config = dict(
    d_model=128,
    activation='swiglu',
    optimizer='muon_hyperball',
    schedule='wsd',
    dataset='wikipedia_en',
)
Each number is 500 + 40 x the weight over its row's rms, rounded and kept within 0 to 999. Layers, rows and columns count from 0. Numbers have three digits each. The size before them is the row's rms in percent of the matrix's.

# v: layer 6 attention value, 128x128, rms 0.041, rows 72-127, columns 0-31
# o: layer 6 attention output (transposed), 128x128, rms 0.0513, rows 72-127, columns 0-31
# q: layer 6 attention query, 128x128, rms 0.0411, rows 96-127, columns 0-31
# k: layer 6 attention key, 128x128, rms 0.0408, rows 96-127, columns 0-31
# gate: layer 6 MLP gate, 320x128, rms 0.059, rows 0-61, columns 0-31
# up: layer 6 MLP up, 320x128, rms 0.0587, rows 0-60, columns 0-31
# down: layer 6 MLP down (transposed), 320x128, rms 0.059, rows 0-60, columns 0-31
v72 132:409499503397453513481576588475525443530516497481497483573511459472551573490408524439540521586524
o72 136:464514497533519447487493519528525505553473455504503543532506461457563472484516600554556498524534
v73 137:481510544514506445525509502452470471534502436491404433517482502500497461453558466518500512381450
o73 133:554506466470435549516527502446474561552501385426492540532447524537476491515455508510554519436504
v74 126:485515426517497531456478491508522577548433463528444534495487442464516481472545560553503522437438
o74 126:537566560471534533513476531447541511533444559513473529487487519528555526507513507504403576428536
v75 132:460522483476493511382507513525434492520470523570453547548532444495502530521549544514593549497504
o75 133:429535528561572494505467463495450505517506494559572485527502435443440582491471542524419521457502
v76 131:481489518498520581541481507544518495484512533475615532485476531457478469459560500491514488460487
o76 127:391478513518463527503489510480478540439542589512488457476498528470474517475493571509541581533473
v77 129:522473505534471589475487511495453532535552526469542505494504543471500485503427443463515541506512
o77 133:544522470483492489407460462423460484418564495504484462516530544531482518548460472574499607488531
v78 135:540528521476506460509460508439518426512533432522478516509482469412573473515492506514516524537544
o78 130:458490496486516431487443522433515444546547440532497559503565515443513543529464536484540534421531
v79 126:530453518472503471473507520551501468469481478535491401519537501491473491464523511522510501481499
o79 123:503513543478503528492534509494371547522493488460499498493549560394558477541514494496525542511546
v80 128:490487515498436488476462513446567445466455457481474506473533556485508544544510525458476447446563
o80 131:570438553549473533494463494512506476457503479459563497492495381506503491441513452471511465472517
v81 121:456460502429539482465504530510526469470488489505540520492580573542509473482452529496571533489466
o81 126:495437496481477460455542540526503549506518511535522518489542491455507463572592545497526463521474
v82 137:525523549469496459518526488496483533393526504455519504512556504452423506479514546509439468526431
o82 134:516543484551498480527504524457517569409539457487495529450497528447530560481575480516496516465449
v83 138:486487591455538545609493560476456492492449482483459419490511550485476495548505497461493550525489
o83 135:529479496509529509512494499501474503541524465520481495562525447465491554472531495451459511484572
v84 129:506539440535496511531424492419503471555520457467459483464520507516474440521549508502505466495507
o84 122:488443460527473487526509546538475433451494540512523471539530501522506528479523538484485489467497
v85 121:502435474496553500459517552559528488493538495422517465456507476524531534453493479478469550441496
o85 124:481528511450582417531510578504468566440525501451491559512558508535421461489486483511466458537434
v86 125:552502545507533469513516503445496391450472518429476450481459513506542572512567443524475465509493
o86 128:521482541464505493470467547486505407484512520481463481460448535571421470472633502581478473418501
v87 126:461473510521537425501485534461501567467517578432515493447516433477534477461525563452461513442525
o87 123:532568449494530445566478568493556521491461514518548423451552514504494452577481539494497427474511
v88 119:429456517514519492482480565590497553472565461520510415548514536485487514531501479494458514504421
o88 117:514445415500455572463465561472469543498448459491521521491546528512477447511515450495511527442477
v89 125:516477492472497539534484500523508592423463496524540522494556600447470515462525444573526533448626
o89 132:542546484535512552536514498533465538563473499486599511468522562611481571490478522533490477454508
v90 133:469547489510439503539508578441450434506452528497531479518551500494440524501519450612473502475575
o90 136:551503544572458500455445464487479500524525496519470526434437525532462499459532460593489446515640
v91 129:492478484563522423488486516519533476546524546430425507464497473445416369540453472480533536409520
o91 131:499478532506439499496501485555519490540476515503409495475506453499544489515576533531504480512544
v92 137:504505528566502505443605500519561498459489493527478466546467518502474483515534572458545503495506
o92 129:482518512429497469509582490462450459478503532545497541470468481486482501490490512503559537470446
v93 120:497486504511515494514558471547523514479519506433510434483467558506529482505426581503520461494500
o93 120:473487494501528538491505448455479536526497530411427568465592497513496485463545523515452586494492
v94 129:479533504490543470500478536485561524441498472462550511488436586567510546522554497488496520524492
o94 128:533467550535557440496579512572494498489496569543489514492468558482483531505533491459471478457524
v95 127:522470503529490474517499565507542541475465464479438488476501483540437494481528442605507446536510
o95 122:461523471528524494484574541542480439475503483547554499417478469546454553553422485451524454531477
q96 072:448479433588522478546525470456498483497418447404430478548507532526482551457474414559470465489492
k96 075:523552564573459501556510493526440437484583536453487540529500493500479506458496606439510545515526
q97 068:549474545468502494479532499432463540430493551523495561507482500484500523476532496437489476550527
k97 073:478371507468492432515441463479483442560509490539495461504539461502492537497493596472515467513515
q98 077:527527527494514514525479505422498485462529572552540541465424502500512483521560453387417522461519
k98 088:481487411451531536486474457455461536485415500500473446476554508409520489530506434519520448466507
q99 059:511445487476538471526557502538597480449529391506520537511486545454495483497500519568504481544542
k99 076:568506480484524486487504518468454503471496483577477525525549523502509545515463543421464497569502
q100 070:442453510482438480495512514578592476577488540490520484503546453535506497464530538486537528520452
k100 075:505501487459466591446539480476582502453561449490510514464430513543495508405497533479509498528568
q101 083:543448455513523520470510462507519461495447558517452491510516514527485494507396467450497538504502
k101 090:487419495508510452485469459439481531473493530517463450511575418512483535495446428544506539571446
q102 072:496496506477561581469520446470493490476540495513526417511558522526529489492481490523414443430545
k102 095:528551466501468536495519526517442526499511531520444512553519528417455526501516599494439496519471
q103 080:457492490604525423486517559473497477529553540527468467487473488486477544523536526513480511497465
k103 085:459498510573564491556350542459457507507482498468424518523501546490538542530499556463563483516448
q104 082:483487491452520416423543553513520436534577530425546499535544508501558510558520526487506580420485
k104 093:551578557452458527498577491474526578470456453490442485528444502471543531435487450449439538542539
q105 082:499478466522571502505495484560559482510497517452441536540559478481530494539470513519469493559388
k105 087:508440481493512500472529523528472525457517493514474526535431511513467589557452491420444488530486
q106 088:450502464502494486553493479481457496472558497503445555508499514589435546512455482456430475490556
k106 092:481419499504576416458507551452511491527510426512533588553420571530448556500447541412433479520491
q107 089:473587419468503504463569513528467529546455429458559504455561443568525541515558455498518538499532
k107 093:543487495497524562417600493443431537487483480460448463464511587524508484494540489599491524468483
q108 082:518402520482514471475447429549516441481513497496508451482570456497481503543503538507429419564492
k108 084:552444538542517559514568455517522473546476594521513444535510444491457506499440502548540451549465
q109 084:482548511499519541513479507469529482516536416452523495458534441537477481494521579498496529491510
k109 085:565563522545472513546491514480443427561509547539477515475465524518458475522531547515515543498438
q110 087:503477581506544482606524430524461548452546499549420530567407542523502546519453514457503470495497
k110 091:500440484497521474551477468601517504493496516507486559597501518500582549557466511547505496472494
q111 087:478516497489542572470467492496530471549524564448558482514526549531456468503537483493473556500518
k111 086:514557528491480517459478482500487583547511499498481514469458494526496460534532549467463501505492
q112 070:555543554490460533540483548474494492494540478548513453488464528429531454481547468427513524471538
k112 059:438462402484563458483517493467458459485439518515500482499536461474509488576513497465488517518537
q113 086:611531531570459565509508484495448493488553556494521437483466467456552527519511389432465485445464
k113 085:579493490507440560498519471499476548512530524496444376481473437463492468458516427511492503439487
q114 083:445460514451514524479542543514526478511500498514528500503492491476489443534534505506451510489531
k114 081:467474586470536533511486510484480434502535506532552584474532582512488487504542462441480502468549
q115 080:517523522471519508484521512501526526484496531560434512493527561553538476497550446480511507507527
k115 084:494471528477519521468487486577495508492458507550455387501491492519523506472487509549456519572468
q116 082:468484485533503547491493493462456502504442443510472505471485469477492483488464507483561464479484
k116 082:441485478423484433527498493433508483526418508541491516444552442502525486549505438477525525485490
q117 075:501439573473526555548504479486506509475587499497482498537452522495495468473529540471450531411553
k117 099:420481612506485496533460541539481465575553497462516525525420485445504499477556577471505491468571
q118 086:570492469501472474461501534530529504558501562503444532498523503500521599524544530487489584534497
k118 090:534496463428458510468509434452482551480491484491480444489545556491477498465541553467494582575548
q119 085:486428529485549468476486477509592530505497509538532526549473552535488515509501511461429503477571
k119 092:524418536443485475544443464510435483492372475498519519461494435469478479536466482564499454500508
q120 078:461591486492447489500425560513528538471492494527543458458469461484462547500445493509465508509528
k120 088:436597506530461448497541500444455513515470542506540517552446551507441522555421483532527551528478
q121 084:479430469436495534501517499506471484515562483489434545519508542503426501473506476531443513482538
k121 089:492447449467492538493506511464539488491483485512525545449504493479478483472531551463533468448487
q122 087:450465548475430505501400520563507479489475526475547475396553542462512458588461506531552457487506
k122 091:514471516458449538592517506503544461507552511452547447446549496536507494477555479523524471469510
q123 092:511511518489490416504411526485512526518491517484459527592480468499459493522481464567522514549487
k123 094:550493521453517439450452511474490498466579411545487560465498510510508497462452483484491502483476
q124 077:418418477509526480506476482527474432615514488547524521526557563468522504529550434487396480495518
k124 074:449486451505519478481492486460532535526513448514539485461526488503473489478497515427442496494503
q125 097:497518541515434578510519563477515412498490471506510495524439560441531521475513562548468506458436
k125 093:496494490510635569524430572474477524530459508539464554578412483488578532507466514515500484469482
q126 096:540454510531505444519501559459527462533486428540484567524533488507555535498420467450460462448422
k126 099:571441480545471475563543549489466444530511522543468500536540476487487537536561511479475561454472
q127 089:509449454493413548468484564476487527457502536467513568471478506576511461438504576502597496558523
k127 093:450478522542496550544442549497540504502476450476458525513477439483490548401473562415553502553535
v96 088:504504404490576451563483479511484583484545498500479552534528528463491499517543527452527450534434
o96 087:484502535476491573511550485428484482528572431441499470549551523561541424459526504544488516534560
v97 087:425536517489467439449533559374457524478510543461495494508483557451535497515467521538489538572424
o97 085:525596526529495488562517510522409478492472504490511461544495501568539503550429514504492424511471
v98 079:468458516540475481468437483497518545534488486467483516466510559513543426512504473449413466484489
o98 079:469539514443570494507485441491410463536475477604487535489442540525493573558497543538519511502548
v99 084:458530459523444522456564461509468615526497442477519497505547501425548492516529443510513476464432
o99 076:499426493490455510437449545496526410565514472524480513447453543507463444502549517484490487557535
v100 085:488459496501558565508536552518547590530500599460501490399462566501518526484513404474503485562485
o100 086:467552481527517511498464477470444435512438390446486537532528405481512524499492507491443511385507
v101 089:469491480442545501548480481458504514494457555530542533480524460505525455463481395500545511479405
o101 087:497535481532536504536616521505492527482463432456512518481478503509468502472448494433541472505529
v102 090:517468446483548448440504566498444520471472532426461479495522498540427479505481510495473511459536
o102 089:557504473515501536520523522525521484510497464523563469453494512527581532540479598465602519529533
v103 092:545481503525453535472528473440526525467480511529525520543492529584525493541421546465487514523505
o103 094:535454549528463496564513518504479440571529535477519493467409562458466519460514497513494475493526
v104 083:532472471480449517510480500537587519394490499483476517464474477472464496509523502466497475500494
o104 081:487483457540493551501492397493441521495480481513530479448513544514475558481459551470504545537454
v105 089:499525464465444449468546583494477508503457517458506512502516522475466596473458436499534468491477
o105 090:524525540473557488493528500465508421445487514536446467555596484533540452464529518507505533491506
v106 092:565532486515493597458473511555455484459442491485516467537463550511515506494515465502493468453485
o106 090:482538449436425444480453468471492521573468424481507521545506496545464512554487479548463580540465
v107 086:499450461528452539518474460422460489507567577489453505431479526488484542481441464386549528583552
o107 080:496544606460484464527536480480480501528473510524492574526526582501519520483439459539531527467562
v108 088:513545530484453442528554407539520487477446477515516461494493546574599504470493510431511481535481
o108 086:511509470540535485503427536468454474442534495473499519561483517474476484541437459494498498459499
v109 086:525512533482480510538491517477487559455554479481458484533500511504503494437456462523509412576475
o109 084:455522567528507537467476559466490460521522554526508509437440459539422504499525556551480506485517
v110 089:508501526521490465437509495493561441525506436526424465522546482510521527521489542505405486525541
o110 088:497549495520497478521493525489522524498544562503544469502479514509515519514479493573504494533505
v111 097:578476507578480421504501449539485504435581554427565567460480553534508504497541512426440437454497
o111 088:421505537482509494436520519470512456610447483520508520497490457547546559480479494588453503506575
v112 085:448503508542462510469444472522500552514520563491543539467512504503520486491509546598519554466506
o112 081:484437491487477459532531540487432491491561488460495494549425480404478453515479517471477397467503
v113 091:494571488542533438591472578497493451472508510450460464467517430424405440439518518540494451512491
o113 086:467499471431505521458520395476571509509480565528519479522535527501438454481460527458520489508444
v114 088:507553601502464477497580473517472438482496502503502438565536437465450541483504553535553531493509
o114 088:546419501561503499496464461502456499443440538491418499474518514511514458474528475556498570526514
v115 093:513609527449523539530458486480458456525512469479495541529486532541527498476519490515565499517490
o115 078:460512399476511514452489513455459541490460450415446565448508495512486517499552469508536497522506
v116 086:533568494444466465548498522402526496507489504340489522473518498508542531487570458514455553464492
o116 088:544438549506584583520497482532517519484514557530486539501446493529500487499472489519424505500480
v117 088:532468536465556421503497550499459388536561490457524484418506475501462484455545551594507490513528
o117 083:532428482478455546476498474479580577522403513485506469541525504497515550539513417443460494467504
v118 089:514521522535523483474559509526565551524488550447520491500525504517496595475481513397476481446419
o118 086:468436533562516493539515484431521437516517501550542592524528450436546554489465437480474534506550
v119 084:553475567505522491508491520549475480487461551567449518509483470505507535498497564490435472546477
o119 080:526533504571524446513494558575511513535478491487589502567486509480548435496480465529493519501542
v120 084:531522490476485446536477517484527500553479366476501466538492464535490466507426492508470479450511
o120 077:478542523537500434547535557529529489479540455485529541520512493469425480496475586545487548554486
v121 093:535553466535462525549514470510501537509537420577458532531454481450452472523527541495549537479429
o121 089:583535572479530497453512512428436521548481532383483472487556541527508430479509497536569481591533
v122 086:562499451493417500444485464492506525456523508508505523503546435510501539472499542533453445466509
o122 084:455486502469456527485506510473480556495497477461466597576472487487469488433498547443455521477522
v123 080:556495511567469518508523481490469574481515464479520476504495484501490514480527527526540484496437
o123 080:529540521454515509444473490459550519460477519492514513450524491488455466445491547511513444505516
v124 085:515561493607513529479541484476513440550533469528492558512481387467473519494562517508473470554454
o124 091:553488529513510498494521516489415491437533471494503491482468556557387547515491497498490481520537
v125 095:504514530542516427431522556486485544423585482428501528479570568537452555475499530522418471512459
o125 097:403446485479577539510434509524531466525527545486517482569534466444512444530436500500481478507517
v126 092:512541494507529520422543475559594477480511443532509469521513450557499590559483467495534481555503
o126 087:537445474458549498461475440487505524486461488490441538471528562577538471450522517488479508490512
v127 091:533516550459569558505534467532509490521508482522523486426483555573547491438447574546487511515470
o127 085:549510540522523486503481471505532511492499436485566475506503490440482508473509451507482484478567
gate0 107:501498516489454450543474522511435518569488484480453577490549488519570524624462508573442577511536
up0 101:497410524458472431468524539478489482498455561515607537489484541574460518477485546537413529474519
down0 101:542531464528560531492505506511547456527517483580494527494460537385541464493509460408488461527509
gate1 094:480437463492465530582476470506566516489497470511514534539564549487523529499522425415471485497529
up1 094:524511573544499563501545488470490434488514466498530591487510494511426494625503548561451488502463
down1 098:458489588510480516494473521434505435489591573479489533489462515494491457488473518459456552530517
gate2 093:502539445498473539534487448496482483498505441519512501471512533527528477407528515475473523572464
up2 096:462503467480451475508515524483529538563484533433517525537525500509505497599495530497525489529509
down2 104:544525515579595555527491466497447502600465504536509522503566492438504477529533559514525511557539
gate3 097:538525540495445548545518482481444514564478490506484440538546413478479545493539439516466522499475
up3 102:450473463475561495457461457498519547530520522539432606438456527489454528523448505488514414489556
down3 100:476509501465464523560496451467546492423513497500506453514560434512500470453550456458492396588472
gate4 104:423536498498500503492504473473497430491492503501520477489393511465509421502534531475517469446522
up4 101:499517499575428510448475416498577514473544466508495513467504482505423457480538467453565475504518
down4 100:504422476491444482499478480517502467453549471491518446444538615446501579562464530482464489492492
gate5 096:473480485533469483560417486459533561482524441483538531481539466525531507531486475449470468514489
up5 103:478471534516519440517465496489493477481467440558578430421567483452383524570504540484556505500521
down5 099:492528493471452539550604461493504542461476456438509501454434458448494513471509516447501525532536
gate6 105:469486470461546516439466468464582436489479489391465531501573520433565433519499553465452513458472
up6 099:446521551499512526454470540506501572496476555501505487496467509541503498533463483511553479553529
down6 105:448409414586503532560469495494427420531512497515494473554558495504519433459530460483423460476546
gate7 094:476474499573514502461463516536452543486442584475472438512506496441471467486553479529469539495474
up7 096:463479512513460442465582509546456501537481505426525485498526498516525512556481453471497499478467
down7 096:544488479485467542475435560441537507499477573474518456575451436514521509489477601504453554546480
gate8 098:456488456559453569563462448533458422451520490403495535486509421515450481466564501534476577510540
up8 102:547593489539582519506540436512497494517519504542508508481501521502521465501464462469515565529461
down8 099:478495528529494441458576545454515502546494421533547502525481480462575477501507459592515468481486
gate9 102:490506480519456504552462547443526427475381550484458569502461462593500408544495476514470518517507
up9 099:488472584555526553455436499491427449503494492489596506524465493538501525498529490365555514508443
down9 107:487471453487528499516455446458470532540468538456443481468482450522503412512596532522530523562480
gate10 087:495472475454496543509560476469450496580465493415525578495461545481519474533497473488547438507508
up10 093:524583528482542528486562416535494533455487406575536470462543497516554568431422531499489479464501
down10 091:467494557507539530494565526558455535499487464506551499427563524571503550488582556495542451485487
gate11 105:467465521529443523540560501501474508431508524540510543464517465456480547501474431492515469453557
up11 101:480536472557551527460518533581487537524489519454496595459513523452514459481486453512440479481492
down11 095:529546481532500556468501449432434464485431517491562416490468531547512481525496478462509484434453
gate12 101:498562545529510532526543453457543496503518455479499583469521502471454513564537519559500504457452
up12 106:442516479490521525518452490557551502494469561437446475491457586480505506463497458538459462483430
down12 101:461445470451569558523452443515496489493537434497459484531457520499457581475539511496559438492483
gate13 100:496454497469478560470522519503523530528583462471519491459518474504568552558523464531604544517536
up13 104:527503455478504489570557493498526584460526462473495462474464504481501508487512425538409537449468
down13 100:487529481493466476494485536529534525478501435480510456542380479458482510553510535558509505546468
gate14 093:475521531431479456485501472476521450547488454479516448464478491462493506510440573518466500544488
up14 105:483583497559447500510524543468554494426564470511502487494548540490481468563505496606513442552483
down14 104:448472553538446405438452490528503544557527528522509497527508501510498530508469515482496535522554
gate15 106:390500381493402561495448494425554537519407504453486451496508543479502513493504534478535534554475
up15 097:544498543552517551485560506395436469463480543467550480516533506563475412480491585522501518485504
down15 097:493472499434476588510499407490489567552552432451464573538474500483439470518564451502536503427473
gate16 100:526428492446461509497488528493492546523426427488471564470564524529508515439520483511518545515504
up16 106:567447494470446530470527489512534513532480495551497545529473501549445498451464474461536486482512
down16 105:452592501476493488504500538508501494516477424557499498492447524490535537555518516452504512529528
gate17 102:496483500432484499513461548501514497547541500443470534557473523511483573515472441472533477475517
up17 098:490505504525466520475555554463490521505535515455590503469539513514459491519483501494516519478436
down17 100:426469480494512546453452537581492548505480507500546519572510479500492478516489445530513551580482
gate18 105:541550506431537558516507503491460487607479569555506512480482449490447487484464522489604511523474
up18 102:485506437421530486545470543522522481521507564465458469470501502518473492515481458500530536474407
down18 097:502534526503531566503530493515490575514499488449565539576525483464481502467513482434535487446536
gate19 094:489492449441469520421404520470467502505444552487469541432443506554547471518404491557472499478510
up19 097:400415472519483517471557463517499474485539457531527508486481549469556436573518513491464508481544
down19 097:503526499490531494645495439572514527447518460533498508487521436548445484453459512496560491488491
gate20 101:504493452557529514469544575448454499468492530515472544557496537502539449484559552521529539534506
up20 101:464509471547509478499508515518385464537527438514550463514518456541483477497492532446419542450473
down20 101:508518537460491472514458483523512449478444483438450522483561526460498513461585484508559511537603
gate21 092:492576528465484516506553528445530513541565495500487483572407470488470431468555479498453532502478
up21 092:492521519493462538486571478511447491483559536564503501504452484573443473491552541472469501488544
down21 097:496435477528481469440520469501456489460516367441460502484465536474489457516541512430491528449572
gate22 097:525508564592539487418492568462475519485490527453435479432522587484456481525435493516517575527515
up22 099:509561601574572513482516495539540511505487500481499421477450431542535505476496493509428503533456
down22 088:528447514467487499497391479566508471510543509499475546553531529511463503500485552465530562460600
gate23 098:499507529512603531540535461464554418495489478548491570507555519441526497501493450484494499490570
up23 099:496541458494515469496501510552435566499492452493521450562510583426436548554457448607484565566508
down23 099:488509491558494482501488477563491481491537490445467450541513497456439523417495473560522491504601
gate24 098:474455521514482503491527451440477462546461517433537510512513453499413489469585461499451544470512
up24 095:490493491434464478486486461470473514524492516570547508458487532502437460479541479414500511509579
down24 096:529505459526537404507550513502547556502453485497510456520513526461510478523524583512514477549547
gate25 097:512510472550546527478463556500489498498530470529558533592506600525479510531516490430553487536587
up25 102:523535548493442548445529443504563487530484476558461459418514538501469520544528526476442486457496
down25 094:528548432596560550521493513414535478426494552438521524501453585558501528461487543523540445470531
gate26 105:475507547460477541509478452469473483535459523499469508435417501561513473556551507563558541470439
up26 102:487456470518471394482478458499436429428519454489486488466484507510519484618501492501518490485519
down26 098:520569445491510459521463527532489491560531456590552532570492463499551441500518574533540487504526
gate27 102:464480534473493555550540529390513480540422475437518441434444483493481462509503523512496507483555
up27 100:519502549539502505489466466485420537434501467469573487456458576522481490563516532421518510467492
down27 103:504491528513510521482415521530548472480563564555504541527485521479496495519462499415575503437479
gate28 098:422449488498472509547449533502451448458452559463501519570543471506481504493479481519457457513464
up28 096:426458498514516389427505514517533473546562584557487462479434490503490484576554506513521521443548
down28 094:487550532572503506515480526543486464471536434514513545515507540477502467501454490507541468528478
gate29 095:495519522466501477539520426456556492465569504502463523483550527492508509561478510528611545431486
up29 095:425519504562484537584454477503530515507508509503428565463545532506505439531470493540431458516511
down29 099:517578543462452464546542525512588493487579548502484540474466483499568488492483544447543486480499
gate30 107:486521525449598446483461530434499483558535535545586425520535536473544466467584456540504542475501
up30 108:553517417538468503533465513476540505502477522576469520509448496459553506556506507502521500491440
down30 109:478499490527462391520537456541525490514471527488480454500515572477558537461506510534525429499602
gate31 114:440498562461499452557566476455459463560459464460529504551475484444525438500551526500519475458499
up31 096:516545551505564526531466485575515448581506477457511541423469452466486496530499424529437410500518
down31 111:485491463479475510553570494446498512513416491548510494468485509420582435449519510472488482414509
gate32 097:476588562477510533395492507550507509491520476467477490537497533531505469489472561471507522439453
up32 096:433533499473490457458496563506563546498526510454492552450507582511476469573528511496492518493485
down32 097:501477551505460479563560526478519489532467483473533457461461503467461507523455505474581526505498
gate33 096:501546556508524465565499477525515419568519449471454522531491458461523554492455508521459522486487
up33 099:436525527476504443488506438565577495537532477358492508549481397497461491522533468466465536527472
down33 107:466502562540514482523463447545520458478463490510461496502500429500539499525487482533449469488409
gate34 106:447550487459521513574453391520477454554486513443504573545472466495460518475553573535549520480552
up34 102:516511514552464456514432478471518498540477466547523543430454531512519526480502524571511553474530
down34 103:460525445485450544513501504527568463527496580535506523525511454465478518452490526506512576453505
gate35 101:509511505438496513469550494488563492578478562483497522462539458479516460514510505528515469511464
up35 100:505519428543493478523523482443563441457535499489523496514450419489459587539561558498514445530447
down35 100:472560512574497442385507550438497548488515536438480546530503537503494491408531544507508443449546
gate36 103:555553534472504455537527446507550466574469519547499472473573508513554437467539555488441539554485
up36 099:506425454486457484536496527514550574500549471491461503537490598542438530481448556569500527488492
down36 103:529538580491530510498541545571504491527578482503498563441433408495500475510528541534539461437440
gate37 104:484493522533414503495474530463413541562436459448531501530491514511558506508487513488495532468463
up37 105:471379412510465494483544548534532563480477450527506558536509478519552468509486487466523505446500
down37 099:528507479481441507549465522570510420515530435484467445527507536466541522479475429475475534552564
gate38 103:486548523471482564477499450510508507486442511467505495557422452499460580461502513498512470513530
up38 104:567481534564547576507515430488496478434578483466556539518487495448508482492427498493582483531462
down38 100:471415477448547502515459504463491535521506440446463479542477524502482422536524520463481469505530
gate39 103:496498503547551523537437524475415564486498502445481548602483548502473478463570469552562448475576
up39 101:483502515548514472461476559488529530493510496514493487485507542505456506510501398528526492478504
down39 099:455473457446492488515495566455545527513462491476544480506546526475472517526469438535437514598469
gate40 100:498472488471549518431449489485449576515491491419537490509527470479436494436503558552580452529508
up40 107:432569473403553525544546542495566531579482528565540482416437480520560484500501520554507544480515
down40 105:477594506476487478440513504432568480472548487516499560473382469470551512485471462517481401462575
gate41 105:514484618470457569459456448497523509508501395493543503488511502496505482426527491428511541402554
up41 108:505516499483535388566475554496446453554541549447534476485460541524477543473493535542557506443512
down41 107:484490501477439524582540500462619539550434522481497456493492415487499500477495545436477554516494
gate42 099:557441552477554513501529473463419541508504503484435479494554504557555536561515472455450461502528
up42 099:517544518485471489478468477591553415517555441564575471540494483447447496487480500542463452511495
down42 101:472543415500476460524534541513538517530476552476431447542525510499434517519492499515552535479408
gate43 110:487533472469522521500544533433481473511521533507457492508439518509521600493532477442516535525505
up43 095:530507450516510503511486552528473465496511501495455455491417478434451533492400526511455495543537
down43 099:575511512485505520506512601494470483508480476573537456514419472527543452531478506475534556491505
gate44 097:516533481539471493531516425531495473570505538473497476487563557558401441498481528505441538569567
up44 093:506557485474537497484495477510491480486490513496519524501463627538486501539445457491418480496454
down44 099:489535417456468511519469480558546478503561475479526504598541489488495492458521483458459525408494
gate45 098:592519507506465548518500465484473480570547539495496512515469506455569477512476492479530488544564
up45 095:525500550589433502482571572472413443527482497529539476500472516487540554467501518522495447569558
down45 096:539448491480509521518534474517495506489479473549483532512411441472507504517452457410461535562530
gate46 096:500551492548497473486491494489473488478469480449518536482488472556518529469485414494528604527573
up46 098:542523491503583468591523499508494539495482546526484461465479447409533489420503490416455533484483
down46 093:475524496574533515536424492492452463566566489479456481494551454528506424560439560527494458529529
gate47 101:494445538417411549572508559483507556535493521486510501510437485533525544471438485507460511508455
up47 102:550477487448422582534490543532561504543505506567464550463503443436529527502481389434478493494458
down47 100:469514471507497446569522475470498503459539539546506491479518460483480473528459390498506512480518
gate48 099:564505564545475516495421509468588450485491514527502487503547521538532490497463493492463465543535
up48 090:463478584527535446519532520444491502476584534460555575532530465468469508507587495495475567419509
down48 097:515441415540499521523528570531508546508482504522458514585467433475478504472502562465451528499439
gate49 105:555541499447538520514484518446452520455514532470510493519541502514500504462434489463462553471521
up49 102:485446434414541470474487579469552495536504508457511565494452534494519440598565501513447453450455
down49 099:472507500530570478496514513446425496494545540497488540540496505562481553526381457526516467502510
gate50 102:423527449554465479501463407513557465545467478528419506517552520473563449492497511526460516529500
up50 099:494508525492520515538504449521427517442524479470496563526486392478470539542509401543422544517480
down50 099:468558427453502541504512531522450463496494444601491522450559491457526490496519520562561483539455
gate51 103:506491465480368434533467469471558578456451476484484493501481490498524500490554499519544513427504
up51 102:449477420524488542534513434556511556456514541480511483539567537523557501569460575494534508578508
down51 099:423551524462544532470543548515459483518467443482483518561541500457500480515506518563489500507478
gate52 098:446464482473503572416460560534544496511463527520505498524536502504514519406568504553478452511540
up52 099:414469426439568457475536547463501433558425502573481558487533501522525508513492555486519564501465
down52 095:548493543480570499499504482422501575485550519450519465498505463520501527513487440450538549398492
gate53 099:496589551538517491580483530567502515565447521401480470472542474507508473410502432415473576552598
up53 101:509529516500531498543495553519482506577462562561475483522516472463498465440535594540467568549469
down53 108:474566471529522506554482463549512535508508528571502477492479527560508510521491467547454539489464
gate54 093:524467532533473474511526382486563498495479490511567470559436464506514484494446480510457551565518
up54 100:489429443413427512505472476536562515503488528558557509480541459534508471564545457611527480457512
down54 097:513482478502483428530511544503578485584503427521509405540384554535548481457513503510481470459455
gate55 110:443524527541527446529515526517442478503450532480449469537518498559506478420555471589443540538515
up55 109:501472495522487529555499513532500459588444507501498494528516495481469484455452573551538492534453
down55 104:510482502470452553430502480459562504486487487522501520509448454515521508472565533458531450469474
gate56 105:491500513561473429511475462464505526619507536511464456577544481547526506482498420517547442546509
up56 107:530460363453444449445451532540505483439478504491502412511487495492536469532493472507495520509531
down56 102:515491470471530513539444510502496534462412461437562462490487550453520482499441570552473549448484
gate57 099:546482484497541477568510549554456527506480479538566515517467503479510523461467519533486471606569
up57 103:510551526454515483570535471518528530513493453499427529447531565495511418524515508454430528475458
down57 102:493504454386493451421575504432461502508520470537476517530511467470543541481518538503501442526441
gate58 093:492518554514459457526464430495499475533561535507533470486575507510477482525554537485416502571495
up58 098:539441554448484555425432488416533480498511447484474507582455505521479495509491540421470410514513
down58 093:473538490527391449579567464534468488491531493524484519414458536497429546516476463611478484560550
gate59 107:509524499413494557445484481439457530549435485540474499518495489504517536505469491473521494491542
up59 104:493443523482446513499492528580459544475540395463504527500492501484452526455517552475488533545498
down59 103:520431546473584509570529439416411579590512522539492536443504554465542518442512467492503538517431
gate60 104:519515486475488523471518462554511481534409482454523497450499507429492552433498493524463490477540
up60 102:452554524550439483515517531465501507510540529470476489464417501494519531489522546543483494544501
down60 105:559480524463473481494512487521535472500570527412515511542514469484490562560445509493517501523449
gate61 099:543455470496551532489447490578525418511436481482498529402444528507541521591540517502475465555477